{"n_layer": 15, "d_model": 128, "norm_place": "pre", "norm_eps": 1e-06, "rope_base": 10000.0, "init": "normal", "init_std_down": 0.00378, "lr": 0.0039, "warmup_steps": 200, "schedule": "wsd", "decay_fraction": 0.755, "decay_shape": "linear", "train_tokens": 210900000}
Each number is 128 + 24 x the weight over the matrix's rms, rounded and kept within 0 to 255. Layers, rows and columns count from 0. Numbers have three digits each.

# layer 3 MLP up, 512x128, rms 0.207, rows 19-44, columns 0-127
148138134105115161144137111145140134119119107129125163153162144117108151079148170136127122141104117133118138145144121143099165170109104128109096137138144118138126112133140106110123124086130123112099150114158141140147164106081096118124100124139114172130147109132140124150102131128137094101154173114143098141123131123109098105167129123113131100192110134153123146131101138115112149102111
141086105189143130102176125141121158162131168142097100136095105136129118132140076122134088145159141116141075125159143091137119129136119108123120163105125123098139163103129078136077156124101132132147086178114149135146105131118096110138121145143122135105096160127151146133113116142141116093141106163105139113095130161156145146096133146109115127187169106136150147137126144141122115148134
147163148153094132106148105195128175100117100148100120107137123118147111115140122182145162125168124111135096119116137102168144094136126124141135105144127152107153133125105120109144134174102111152140124105157134112126114113102128136107098157119126147137159155108143107148047130105136136113121123143157096115158102149094145116121122123112155119125129149138133117180115107132136147126085
120111117090116123139129113122133114149148122134123125121123134110144128122123138133108109113137099101099112131127096097116148138140106114110106098114114118100105125134128141105117149128089114106107157159127126154116114131111070115150098136122136153109119139114139113144118149126126110111124140145132127122129147112123119110122110111119088119110135112126116130112133139142127138140145
155158095128155122116131132095128091123112147173121150119143099126135149114135052145147162114159127164163148118158071138139146114121106132139141104116131170139098120123113132122142139129132146113134121103151100110135120133106104141130144094187142164136166132126116146123097122145071106141108136137157123138156083110151133107134094114143158107128103157103097126142118125125129142135091
077136133134145149105105129102136122132100166102121097104136105112109148138129147094148129139133148160140115134129134073123107106113109160146140144123135134103121096107084125134157120080130080125163128156119173112113113107150103153171145167149112147136107151114163140184121158143131137155137127137091152080106105109182129096140108100086095136145146121163109158130112116119135093178132
112165105119130149159140158109155166117123136118131092094114136130166131107135088125103131141108097111122133157124122126145102123139130159143136182114093129142122165127137135105100104118127108135099116153136137127191142134125105123120139119137117117109124185117168147124102105118121141105155132103144156111119144136142092115125148141124085130150174119113089093161133102079131165121140
073162107098123156085113186152116123117183089158115124165145140134137140120161152162107142134113133132126106123094142131133145117110156122146142103066149117098116100135106107093122078118110141123115160128143093140121115129097136097140103144132088121112122162116137088129109172097095120119135147141175113118147094092087152155120103114105149096105131139146104128157147118090141107133119
164133117113091138121143112162115146104114100141149156135119074130202158137117090121105185106124131168105138103134126122127115096168132156121146118089128112161117184123130138109156090130088082112106141134157123119143125136091115126126121153114098178120127125125165115160143125171095139123134139134091154123105169129117142142137134119136118082118115102138154123124063109097143143117156
122136076099156155088163103125087153135135136165115132126096113114114132147147120111124111177111125098117122115102118098137078114120145105162122124145097122120137133152165103137136098098093156099105152149130137118129153170174118091145102143135136112118144174064144098125133127133080170120132142138144114089060129139099151133157102108109162125098164144122116119140111153130147155179147
113133131106106129104138154106121150075130122124149143103133111142129122107122085122125097092091172093151118152134127124135109122138099158164184160146119117156157161144154116105078116113095146116092123172157168185087127088131105152192141158119099145129085140141136147158168099097127115109100132145112133105118116105110095141136100130132137121120158147148131140102153115115145137147122
108169097119131126125162159080143132099099106135151108154155137083131075148107109187125112133088152138108123186133150161126128121134080123146197125152085178123149122135111130156105118092091158161126149170130119129134105129127103123100124146127168167123114106105125124142128143107090112123152112121124126092128112101118126125107113117130095095092123130105104089138151148105119153123130
109142083146116129143151128118133146104097119129112073097181163146122127150168152118118127099099111083123097109120087124157093133159138203149112170147119142130150127154170138152108111111182124187119171137100098093119141121171106111100113132098123081106116191107124139127114089140127114139173116140125098138149128111164117102134128143125156133096140157138115133126156148087156100159149
134118144133134141134141107146141160128199134119135119127152134122118167129123107159112112147150118127134108133065118076107151129112168150072122157069080093120108129153109136122093089103118116118090117157158128132149143140115127083150098142130097117108125172135185131141114131126140054147132130103141126125095166139166116149126126129158105136142161132160136144107110134105101146184125
183111121145117138137137144148131131144129127123077114125112153157085130080105122153118169140159110123136131141091114124106165108132126085095120121123123128132138120097132130128102144127139098143139106132121086120121090136147118111107097146124102131115110126118122138135081134136126091112129155176152105112159107159157149122067163121114128107100130110157091137131128114089153101173123
099158127131103128146086109102145078063094096126106116162131144162174180107137138138142107130133113129141154093139127131088129154138129158100137120099122131135122116165090135116094132102111102143127104115146167171124156125113142138161138108125155171128147185146119161109121148128100140111118170132119094108145104101113147128119126130103103092153103123126129132133128118115146084133116
110109151087099123162148137096169137142108112124197113111138113121162169148135108114173184112129178134147134146150123135104109042125149108126093096114103125129077147201134130171112133155096162124094143170117122165158114139123119145163087121135121139107118139112159100130117110129133105127160122111124163113118112123145152151095074105138095116149166131128165129128174131120148164086099
082118110157089093105179172122132115132105169092135120124143133142106136116129115103110101104086127163146157184176140105139095101100151091149099104139106085143137141134102094099116144085150132152127147131128181073149100094125126180137171126151136139128125121141133110114151137139097121091153146128117123154104166095124170083141127147110116074100143102149090121139133153093141120121125
105120112133134131154150121093153126136139132095110148096134096106114122112121113071130153143129111112161148142143108093143101127162118155138103160127146150125117073135172140074101142145123129118105130117159115127117154114153135151132139150125139141127083115141142167145115132156117140139106099149114103123141126113129155090160118137086100147131114125182099119127126137178148097172083
182125079148148149133166113135114126103110143123106135129108136115143131166127142162132132144124142128093141123152111112116140123155175136085124136148121111165109082146124093111109138111134106155146089154139164137156126143092128168124137115062120123107094139077129143161105102125143129145153112142111159114145115117115106114102134103099140138126135110139102137135144087124151116131122
140158159154146100165121152113175131140151124134110150129096140086074114086087131120115098115147112145109130121156100125149100123096122161154166163108118125091162097120143145158128168112084107102126150130115137145105097147119112130098130135140158149101140126154096135182108125137114142117144092123145130134078124151159161095165112145145150135164126074151105176174105143107103137149113
127108128128110108151099086071095077193119154101137171133166157158087107123163166135134101133153140106120190101127137149122124125182156119148070133159078152135127142090181108105079132151154133126109166117143097063139157143164096095073101167133105142114129139115104125136123128203153153144163155178152083134119128109116157123174153144104111119158152103116116129121080177134118153127154
097072155127080138119128094111153074169149102131129165143128136094155107143132109137152122111167113119079132085127126132088101095120069115133082112116174152167108127118158156153138141119150109117149117134169125134129082137131081132123119119089153177134138144126129086143104154152102142091160101089118100151096092123118118110151097139100150105110111154164129197163114161157139096153123
116147118112079144106104143092170169149127166092152137123136100143079161114142161160132113113133150087109106131144138144065109090130124138101139138086120158118103110144145165117167116132146127112139127102135136123128115103157108110117119156092154150078121146147130125174107139146120172152127140129125138148141158183115138103084093101150140142157119144133109168113148112098150112099142
119124130121091177099122179131140134080157108139154123116108111119144108115073117111138112129131171115097144148168133120105084102105136138123122148120093162127089104127110133140139109112142146126130119129131134153161116129069108175113113121084093195148149126171140146146109122119113090145149150129104141108105108154139144121139111106165149097123147139095176152147101166160134114189157
114091112119165119136140100117100105147136108086168119105167163125112145140105158099135146075128133101139148138160108139148098131138139147178116142117098119080147120118141107124087157132132135178118110148141159122098131113156112095122106155113135140115125149085118132074101123168138100113087114151142085141138165096133142135121130141156093089138084130101118160121131135053135123148140
# layer 3 MLP down (transposed), 512x128, rms 0.163, rows 19-43, columns 0-127
165159141134090154172147134147115081153047145115162167152154138142078144092134138139134101116088131109121132139121148132130131134110125130133163116113167129137077138091101114092139104114186127128122166135114174137157147101125155129105137086146134129109161118145121131119152122124138120127101136149117092101138135131119124170119173132137121107139116153120140111130117101107152146077112
178134103135157114085110120108121091158092106092114081168145118099146140109161099129112147187155142108109138121139101163128103134118137122147139135116158121121142130177130102136108152142163165140116142110134123123137165125108104136155125152133129127166170120143156126136131100151086135150113125102124169117135158106119185098132127127138132108139155118093098129138158127097122136115158
163083112125153154139098150093132110140121141128110129141113127165113137116136176088145085135119119114130142133141137139124129212103145132130124101129131126144108153087167170155105113080150160076099120113119124154108151149127142137125109131136093108151073120121119135095200118154111141115150128118078131133100185098124123157118137143137082146131143110140105139118139111138127100136137
129123105094131124142144132117153112155116180138134121111130126138156133100139129132083117131150099130127125134137117106111147136133125137137112112112094116130125145147129154117106151132094118108120187151124132143137121111115020156152087133134129172121107144109167100137102155135131099092143113129139111137152159079108109102126104124105106115134137124132127119120147144133121152161132
075112141116082129129116133153119145140123134100106101106101165121141105128126161109100088116117095106081135126082160137127139123127147101135092174130101112076171147128117115122105115125143110181113093153123145151089140094141155116121090150084115082142080131160147108146146138095175111124153112138084106123096154152093113153121147132094074124114139071145149112139144151163082147132153
103137146099153120109081113110146094152117179143113119128159134132126114140153126110127125158139118138109135112150144118127116100144111158112175114121127136134124115127103157136167102116142093122163175139096170134111153113141061156161140142092124168115143149136154158184162138122122123138151145136097137083097088148181116111134165133086105132155157097139130131118147117133124139143136
117142130080104137152146131124148146102093172133129116090121124118169135133132088155124142123116114162099115156113137134172149183100115133163151138121066111142122158107168114111109114146122133113130167142128160130157117182100040121131118113122114156093146157136160129110109120147130128091140121100155147129147127075132086134113170152108113119126177120123114080150126144108116142101133
172096149159108084167139101127121112125103150110112105131093143120105115134084085136208111134123152113154158096095114112112122115136103102101131142171101117136137150132145138144127169151105115158099060131122111092107113138140107123145163139132154124148139067132128124138137107131123115137109115124100125145151160171152116129134138120122143133121128110105137115112126110156092119157144
119140148136159141148138116113128119118126136123118108139128179149083089144138155159156073135141129111154126145143138148123155162093119123129108174169154132116144145168126116141093167116140177137139091156107140129111121119153145120129149112138137084135151107126102138103127141099152135118127107143166106166142096143136135089119098138113113184150141158115121136153180136159118122128094
075156109147139174060154077146110143137130118180086135167132162099140108128155148136103123160110148133146123119130129120144149157117116111137096122109105108172158132104123131177138131112094140129146095098129143116141133137126158117143067121116129139091188191127126108107159125167104146153166153146121185123119135170145092148116109143126158146131168124116094069154123157154135159141146
149100181153102128099136133179132126142119168169125127130103137122118137147141150138119163119138139134147109135151133135136127123125109137133082126150126124111098088130124131114163139152133110127145120120135124093145121147111084111141149115116125145102171134146085112081138141118133148137184108116109125160112080106173115125124133098112101160111103145119149164133086088120096113086075
123088156137128161093087136164128124132150135132092163065124126173109159108130123088171169122176119098108130086122120104124103133093155123121089118109144099105120117131116121118137080121163111104095108117107131127153154112122140135152162112132106114144132177137107135149131108106126171132099108151117122145103109115135128103140109084104143151168122125165162145122123102132171120123126
150158100166105141154124146142111106151089175136152110134146136106142101104145122091125130115141135165080153105115144113113155099105124149137146122094085088121145109104129116145114168167114151144126135135165127137174145145136103111173148115146082121142126145177056130125126117144143126098127111124165117157141132124119138161103148113116163129124116157159165099123132143099135118112100
145131149130126128144119138156143125125091159137157107156122135103160113156091122121125122153103118119119142118138126135126117185132155101160107136123141141133127131132120111098106130131127085148139135189131140121115132129126082126159117114131160160130141125135188136119146125111136105123165155109118130107140142100144125141138117107127122123109139127154133157148116137124100090118114
114132127122109141113136087140130135159125129129159118128134133098163118188142134107118111146082124145124155096143162117127131124145166134162126145117125140137118141116130087103159125116095152128121135162138161132134156113127119112202122135112149099152165152143182122127158151104159143123143097089108164175127144104091137151190127141169144176144111132120130092150126138147124109062121
136107120115136118118179157138128184178171155104149128123131112092069093202123127146095150122111147096121093147114144117149130073082122101170121142147154121116116116102158118135144128157125138123097143159102098091118113131133153092102075153130061073123125035112115090126134118132127126143125091141135148153108151133162120126137133108141152168118148137129125164125141106136114165111152
148088109130110098119121121167101148177137166162075161136118160149096169083121155127096120184121140092089138118089117086152121137083148169138114126118095168125129144134103148102146135109135134114129062103108136111153143144128123080130123160125145142083139097139118139151160183121083181145149165141147090128129149102114097131159138109121094130147137135146089117134111160116141101133172
115131130116106181092125149119126103149128141140171110116128132142121150131133128092076151183159123147126128111098118133092145142114117156154128129121116093109105135114089116113123126125148143125149144138139110160143130128125128150169135150107139132113148141095109132131133122119113152120114157152155111112104123125131165110090105127110143116142120126140121107123156129149160099128153
118151131122140140144116146116101078125106171108101126129147100131105102121092160122145109118141147129172132098160122130139132145106114115110146143143114133135112139121155181175165137142130120134091117100138170134112145134125085133135124115148133105113130155125104136146099118132112135117133100119139141129161142160134147151146157115100121104130140127125117112138129109110132117132140
051115169116124110121084125149124130132132093142153112135149132104120152116141121118131137102099102101146164142083141162131134109088060112169109098120173129105106210100152156149167112160132172101096165106090093152113122113177129056133129137138138147160199110175123101091133165132131154112126120124126100157118142149149138166144121173149108132101093153084167114102145140139113115128138
117156106151147115176112134079136101127146093118132148123141144087128097128159167095132121152108156148101181093133087119133114120104126144075217133128145076112108099147132113119126158135128138153120134102104129124135126106124159091119148121107134180133148106138112123142096110161086129120092093133103110091133121098166157075109142099155178143118098058143131092124125109093133153091129
143140145144129135166142083124119106173086134108143162131113157109123152096208181125119124160121150101075164127124151166123121109147131166120120128168179141132132131116142111098108139122100108106146096159162129073170143127145161096091153171123117188089191126156069116146146123132171135168143112148166148129134176130092166154119139170119122086128130104138097134088112120077118138130112
123106144068095124149148109146132084094149239162108165114135133145100123116149112173152144112186157137127121143137117113166117147140131153160155103084124194139123152147174181158136133142132111096152155130145098115132091141142082168143135144101140130157132156120127124164137133125116164100143111130111098147092131146124149122131140094112135147138153126132131123125131167114167153129161
116140142146124166148129152124113110160121200127136125133143124117127121137146152141218111123186128152148129148121134126114142127127130125147170162139068142128095151159160115136145165099099135137130074135154165144122099132136097110177118110115149141128115166136105156092127101143116144098158109114120159117107154134125106106138127096185130143180188133125105109130133112098135108128132
115134117108192128121097150104121125143148126138124104118165098138155104127124113123144107127110116189146167121112106136123096116095116102134154158166115103123095160093128136135140147116109106137083067152143133150090116178155190077110132072102113184168144150123119160120133099145156128085131130124143099158131148176146085105075116152139098139125131138132162115089124146169074130126145